Weights of a small GPT-style language model, trained from scratch on English Wikipedia.
Architecture: RMSNorm before each block, rotary positions, untied embeddings.
Each number is 128 + 24 x the weight over the matrix's rms, rounded and kept within 0 to 255. Layers, rows and columns count from 0. Numbers have three digits each.

# layer 6 MLP gate, 704x256, rms 0.186, rows 0-99, columns 192-255
149132077131146172150142143141100143116106101112116128075191122105102126084124114103128163136104134135179107127101112121101088117154120130112127147134083123139168128117150150118117149103121103
134139122093105142132096128162094115130119128119122106124130155117097147112151134115107143120102111165103105106126128168157097092141151092105117150155128132128094150136100097160109141145103126
140105126138139123146130124125127121126099147128142119133111114129137118143149158142111154094124123152101127139152130131134097104149116156121110095132166164140133135114111117156118109098134146
132148127133139152147158101105117123095157137106071181129120118147119114150108145147113163113125082103130184129146120154090110148115158134150148136130143148158116153146129177107157102145131130
102101162134127183153116114111103145125138127125170083101115128122112129115169141131157089144133164107146143133094169069132131098124131118163160139139174117083128154099098131134145102136170134
124151115117093080124122170121101123118146144087133099133126137081094165147133116098138117118143133141121111164117132112119108186126133126098135140117168138137138158153136150136158157118154133
101109147142111146129090142157126162143168110122149138130111152093139171121140138135124136117145125107139135093128146172092118106107155141124136120124125115155132140139135116131159136097131143
121154094153076159125198141130123147173143084057121099149148102095107137135195143115165126149129156153135140166165129091173100134135142113169106122111134130150100127096157122142121123116144110
117131144156132140110137152136152140169115164137149144143137130141107103150112145128182113131114148134122080152129129133086109167133150119098112087141122145092134097172106123110149139129098117
138090151170128142101126140116110101128110072132115123151137122119098094155126111193137121133129119185147118167120114156109146162163144151109118078121110128184163121115116108153142159123150141
089069160109070137148129135130118101123108107160136150126106152111133164138114146180120138079139156139139139110141176121135122128092140096148163141109116142120121113129153154089147111115080135
108111117138114147171094128129123164135115156166183136140136124104135095137156116115111104135134163134134133131144119116103107108189095135083159126158090108119141089163141160144147111147118100
126140136138087119150137149127166130137136129171150154128152149140154183115146131169133138132116136133147114135140129163154136110132081131120110150143135117145134160144097129141111127113115139
095159148137169134125079170122125116127123098139141122134128165116131143121134105119111156143136132102097146160126129121112138145128134122102152126131131137144127108097107131159141120153147186
116146105143136159119107124128136141126074120131141141120148165139160112109120124146110157149144162174113115117148138135190151131150129126123123123124141124148117187157119113136102109137145153
122089140127120129143182069076125155118153144119106111173137132123095096164113135181121170167128137120135125177104139148151130092160144156113133086157098133149130107111115122147166148136174159
104140132121135133112140116090130103157124154114106118092116131163121135094112131098137107113144152134131123130108149083154137136158151095151105137129137132109134122103109163143180146135121104
133098116067146133156119087117146167130136092099109142146136177113063140137144133111148124110126150139152102109095125135104166136105100139112093146136117127116109127146150131102124164114130096
114098100108139115167172092117115088096145108097107118120142146151124116107132160130110121148111127110166106155161153139169160143135125111122139129113188147155153132102103133193086107128150145
082129154107099146125162096161156161083142124106094120144097123180117160148114127139119118111169113128121098156168127155130129133122144152114098131126087145122132117114111111125115160176103167
166141153106108134098100099132145112088103119131135150125123112071116116116178132114154143109190173119125133172141133188109104143140115157116146126150158097127112168149152136150149142115118174
154113123163074101148166108151128099155125127121148188117073120107124094131120132162130118112154153116125061129108150116101085144148123093113118167109152108131140094178118132167123128144117115
111146115113135115056096124129125121156181136094118130127123176126151120148147134141170156149118104107154127127133130128105167131135131118132115181115152109169116136134125148119118099105172128
092126093098123129090127100083155131080152096147128137091120129120096094178136103104104108098116104192077138120133059146110114099149134121118142147141092119115133158130124135139136090149134125
156153131133126101082115123110129117118147144125130141164144134078137119109101113131151119142131151105132162113118155134115169113138117128097128120128104109164123113133109070099109147118115138
126130121106120136154152119127105100139135114079123171146112114134121185107137129122156152128148099137105129187145123113129161131105158157168170136076127091144112121159189122142117131134116110
099143127146105126109083144144127132110108127136108110085099141107117121124200170115120092121135128105185114075103078146135151123121161128113128110162106066110117112116134104127153070149139115
130131142135132134118163105112130118159162131165120082131112174122138120118137136128113135117124108115090157098140133133102106121156125110081103152122103130130123116125117126130116140191136147
121143161121130162123145133102120147158093126142154122146126173135127143089138129092138153127125162141143125118096148111086122143121104151128101143081131123120124135112121122109082150123124137
129113138123118128109167093155128143155164127091099153139172155139143099143142150150117169176126167134112103110128097117076136105119149103115137097100108142164126086166168128120111111130124155
135110150111120126130115092100132151122125113133128129180100170084158152138130124134067130154068112112129130122130122114162128179142174113086183077120125163084142149116102132094176134133139121
074126159161141143138124091135111123125160124170126105190089138116156111148140109101142187163141148138102149101110128103102161113117143137122164132085116112122161146147157086163112130137100114
074097148141113101105151083166179173133149118131123130174060107157122116152133151127081179161118101107103157159156089104137127127169110178133155138117133117129114138125124134120145127161153137
095099159110161120149087168153124141158160174131153134143093153149130113172100174163139104154159136178093115126135124121093120087146145160141142115140120134156177130125111084207106173111129114
107135129115137148151118113139138114132074139121164165102152124112103107098150153155120150156124133107142111134151128144103120101097147067104083104164101121108095148140125181145118146111126122
114119125104138154109099126136086140106122094106115113182117144142145172125155153128102168147148132097108131126156070104103148124104156123149146137134186154124119103079160091058126104095124142
112076123142072135127153176134086153162120129150102132158086117140101164093138127100147154106130137099091104103100113139098149156151142125107085115138091179126148095124124107119152128141113122
138130151145116127136133076136166157097096168091128135134133121143130080105141150143139148148138090140129136162132109163147143116192156148134143144100120146143153122150119133110115141101078119
144069129140086137139115145109116097154099106153161135131130133137127130111156194121152126126182156142164176176135112140111130125150166096139112105112169098111142156121116149099153126142137151
146123148088120143096146141104153114105123143127131149118095137141124148120109079128126124131149150156137132132161137137131104133138104128118119149124094126158140121157132118108144109112123135
098115124145138140116173194141142134096118121115140152142157153168115142111108137146124150185104094132105165106129082164134131134140109111117120160128115136136151133129105128113153168128106119
121087161113149155119136099200109127111121115158140099152103103135154118103101144100158109109079140084103091149097090168088124185132121129135159081141112125167161136134165128073132129112123123
149150136140129152147102136121130132129123113128144142153112151111117146119158124108102168115080113127130154119124129143131151112105144120126094147079096087121145108148111115131137111140136137
163081132174102086121136130123124094103085139140175141146157129098113121113155118106113102164147095151105086134119129121162113114132115161130101074072142133123123113130130154133147135133099154
129112140120123076113132103104119095121135104136132129079133122078098129146102125125110122118189133100171122158148137108138125095163148106157108094136157161127149102112098165104107121155152095
139107110089164126162127116125100129157129133168125181124153149124117115141135115175124113126123151098118154115146105161117118114119127121107148097119141158176133113091153139108105128124112112
091112129116130138198134133097151121101142119114145126163133128123151129095156134147105083170166103143136101112135122138156128155137168123190089135196092183129122133141122146146129132150123146
134144150125094138172099143100106096156142095115167129116138143128128155120157149131107114085106155115138144078121087147101165150121200085065130107148106087141106115058143107183097140142133141
132116142098092137127138117120095153166108078130177122119093119125127096150143131148138134148148135113143116150146147107145174168124106144197134121092131102145141144189131141146160122146117130
103107120131155104160084097149158130160105103144106115147140111082146153130098127121155166139104128163160116083136135105075140173112141147130114103167088131103127118118083174094094111123180093
099093116116148129171109145103136151122127119153127117131139124127114113100110122121132129141139111117124146143172135141155115162089135125148127124134140143087086138151101122137080131114141127
194151118163149130185109123084108159137125135099118181122166157090134139137177112143140122098107143137134111087121143115106130163157145132132089125123142144149137167106092129129112139132136136
152142153102103075131129132089107094113108194101142125129128133118074114109150143123152133169127083142097120165125172099126127183110117094133157097118125123154111115127123133112144113134130164
120096098095114180101107189155115148136132098064125151148147119080133121118156108150168134129120125140124123128093122135109147152138120141148141109155099129108148093149158165120127107098111170
105094116129184137098143151110087133096130124117140125198148122090121150147148083130149187110121190122121156097135108125113133123098129155099103107158062113150163157127106128150147135179118108
073154117104146089132130123115083073159107129128141125137128169118129119135137112172094140146130093135091116121142098108174119084121149127125098117161079112149107142138130136123100132134134150
055081160104117132108121151125139112110085115123115100126099118173138056098110116100094130146137140107132132141138113127097126143122147133119142167117121105146086156160123097199193206160136161
086120150130113144112173149124125123105144126118148127090126167169104142113110161136082171129116119138157115120149143151107121145141144140121101134144124111122152137123136105146152138098145142
107168128170150184119090109107167129090141158108161094137135121105108134043147121084123121120144179183196147093090150124130169126122156134152113140107137128127120160135117178145112146143129203
107128199143176131136117135127112147132100127139128151152118102134113107174119096158162160098168102122119113164112141135141108127105138133108135095166098154150099098156171143118110133130084090
085134137117125155160146149087105122142132165172142107191099147133121127158138129164133125130106130156078161122131165147110109129087168119091168124100181132167091086136143135109112126129144104
139110122161106139116119139157117106148140086142078095156107121123132146149160148096147152141139123130127126134157134125088121152127158137092146144126136142147156112142125112161105102147140152
110149121125146141126132160112175124146105172119128063149106098165150128127100139118099126107119145179132146119079067113136114163144149095093123121113130150154160177132100096138136108140126122
117137127153129134146076108177107143124092117125142086103130132155114144101134093078126061119157116085113121154104123096136123121164083150149124165113133105133124149124129127097111137066128123
113147153116091115155107183136144135117114135122156149164121108172125129152121119067114122128125192141141102160135095131133095128178121114115122141130119107132166146148161107116132117140088119
147158133107110174148115184110122144147089102153131119120137144122126121086126110157114121103094172127138115115118119126106129142084134076114116094129121134137097106114148123153154105183127144
132143145135125131141079103146089112118122089132115173113158145083164130125121122124095114159131119124118159123120136156105134119171146146152163124124136169129154135138129128153126134106116128
129121130145120107121146128116110110147126142155143112103113161127112115134115109112122130151159142115128137150176114059116127150139140096137127182120152106115119176108120111122126118132134110
133086143103118101133174129140144121100145154101139154179123110125145126143172155127125127151176089095115145142149168123179139105139137107163145129159103117117120111119115150121137127110171130
114106113105076123126142121142126155143116129132097150124124116100126126139174153140119113147115130116135105163106138091093107125163159119120108134092113124128125179121110131144135130120114117
141123074155148144144116150129127100112143109162118152145099139104135153138100119127096148112132108082155125112146163097132150135115137081093144121145109120122125128124109130107144135106136139
141129113126167115129130113132111165102094129141144147144122168080117105159153108153153144122127118125106102148108139134153113107159083168115120124142144114118189128129117126131115120146113182
120114160093180127110109122144180122137157149149143095112126147119150074109144129137176147138168118129058145144089124129141160126097093137120128111097101094160151119121146121089111143075157131
157142102160095142101125113096140070101085166129203162132134142105144082114148116112165156130091129118131120128114120086135134169136163163116084105157143098060118139173134146161153137148115111
144080166111103163121124101097126106106138152128128093100105142126133101148122119150127133131107100110094130140130161137112131102154174133125117133097101129092113120100156125138121142145164130
135111123131134130173140155115127102119153119127117121161147159128124141154147122129132100149152093111082136111128157104124132155113158096134115124136130105119135114107096136100124112114141129
113136118146111129111105088147125110156156091126137147135113130148115151124137122140127110148065127125141138139138155144110154112153134128120127139079131142126143124152105154148129147152151115
125117087103131067180172125079141115109134132161135174157119097092121107122108145161103146116148117089124144143154124103130103124137123130154158174147158140206174084107136119097105107137118129
150150126091176151096096139106177116136100093115096079111191136143100134152086107150134078103152179122157090161154102091076111085067110156065159125140112095143093158171109108186154137115104158
101158105152135131099136134160159076101110115113166128132147144146136148101113143136117134138108102115128114135112132128153153115137120124117139142148127171140144131162083101108132132072133124
147155111116113105132131142136151122131127153142162126110154112123087137116115141136123129103146122140142148137086133156150118152150172141082115147173123162147142109095163087105131115115126139
159119121105156136105146143128171111150130169116146124145131135074182103059140129113139118109123100105126123133134138161127131126083138106102149092110145113118093106127141110128086113136135169
073135112167123151151150109180095110124170112133112114144161149097160114118129157101138123151118106097103129119138112098125144118095092107131134119125093075117118094104165110101117117076081154
079128115172131146174077073163113109094156084118135084148107136133085131102184169111100155136165124139094086106087095089145145105150149093126130135106120130125097113120148133145123104165156124
126114103134120154108162104138126146121120065150108151124112114103129135147097144112138175113128145120113159111150107158142133151197192112122122137087127082110161127138114105140157142112137111
152110160107116127134147168072143163052158103102138145121122135127162089118162111139158154086143154104132109163117150122114152152165141154160084101113139151098107152125162111124108114108168174
146156123121101146142091113138126087075104127123134116107134144145130131108151124177110125162158127105126131120103157168135140148105131102140122182103130106132114081125129131146188172122101162
092107107147130155128123114098142136104157134111105137103159169138133126087138131158151090110134124132105133078120128093127132110125129125118096094132153134143095133124123135139136158141142144
102093097133168162150155099130161132107094102102161129124089097097115133102151119100163127131141056152162109120164134119137144123164147167163080125147126131167165128075164128155146136100117100
132101090134153124144176124144149150099140136140128134165133113105122128177141151114128126132101117122134107145140127127149140137107091137152104113137126148143159115143081113128171151138126085
149124152128175162124110147166153150150113113121132129125137151078131108168164128092137133142156111139149122119111133121129133110115089131141093123143154111127115128148148128126106154107086135
179120171115115175159142143135143129119107155156143100128101160129117134150171179118103158113121107154134105156156107086154110106160127084132187107079159145090148144170133128134096158148126140
115162127173105121152144127128120134120121150124095102078147106171095104150118093143142126139142135064095119147134105132126126131118162084158126127145164099137140128127108157184154131133104083
132098138123111180141118094136100154104143122117147151149100109142110134128115112092105143130152140150116113129120124133120102126128119155149133108116129121099139108092101111097117119148114131
141108130148146145150083106093111125109160137135115156092124152099111113099140132138139167151084171131114121128106141138116144136103120132162124115099165113135123056131118134145121138135150127
052118128116143109143121119125167113131105113181149174157084111092153124132075151140035173147109157096164087142146095093097106119146159156129099154102120118115139128109047113110128135130161081
138107109082119147134160110134126134110116139108125124169141119154099124121143127161109094135133107139147119117073120110138132176131133107139166150139128101114132131152156136128145086117129133
176125114130169106101083156140132176141153124161158070136100160123095123128141194142141180132129133142145128131136132122091113084146178156116110108119113089110131098122165141092152132177128079
148127140130114109151160060130097155126105135120149117132178096152111134071130038122068144141156065161146143112125105069117138135121116074133177144113130122145136134112139111145125121123139069
110078125184174136113132102183136118120116144188138072104117178082185092115127145139171098119163095080110130107133139108135122129127099124138118155137154137082085093083167151171130129095073135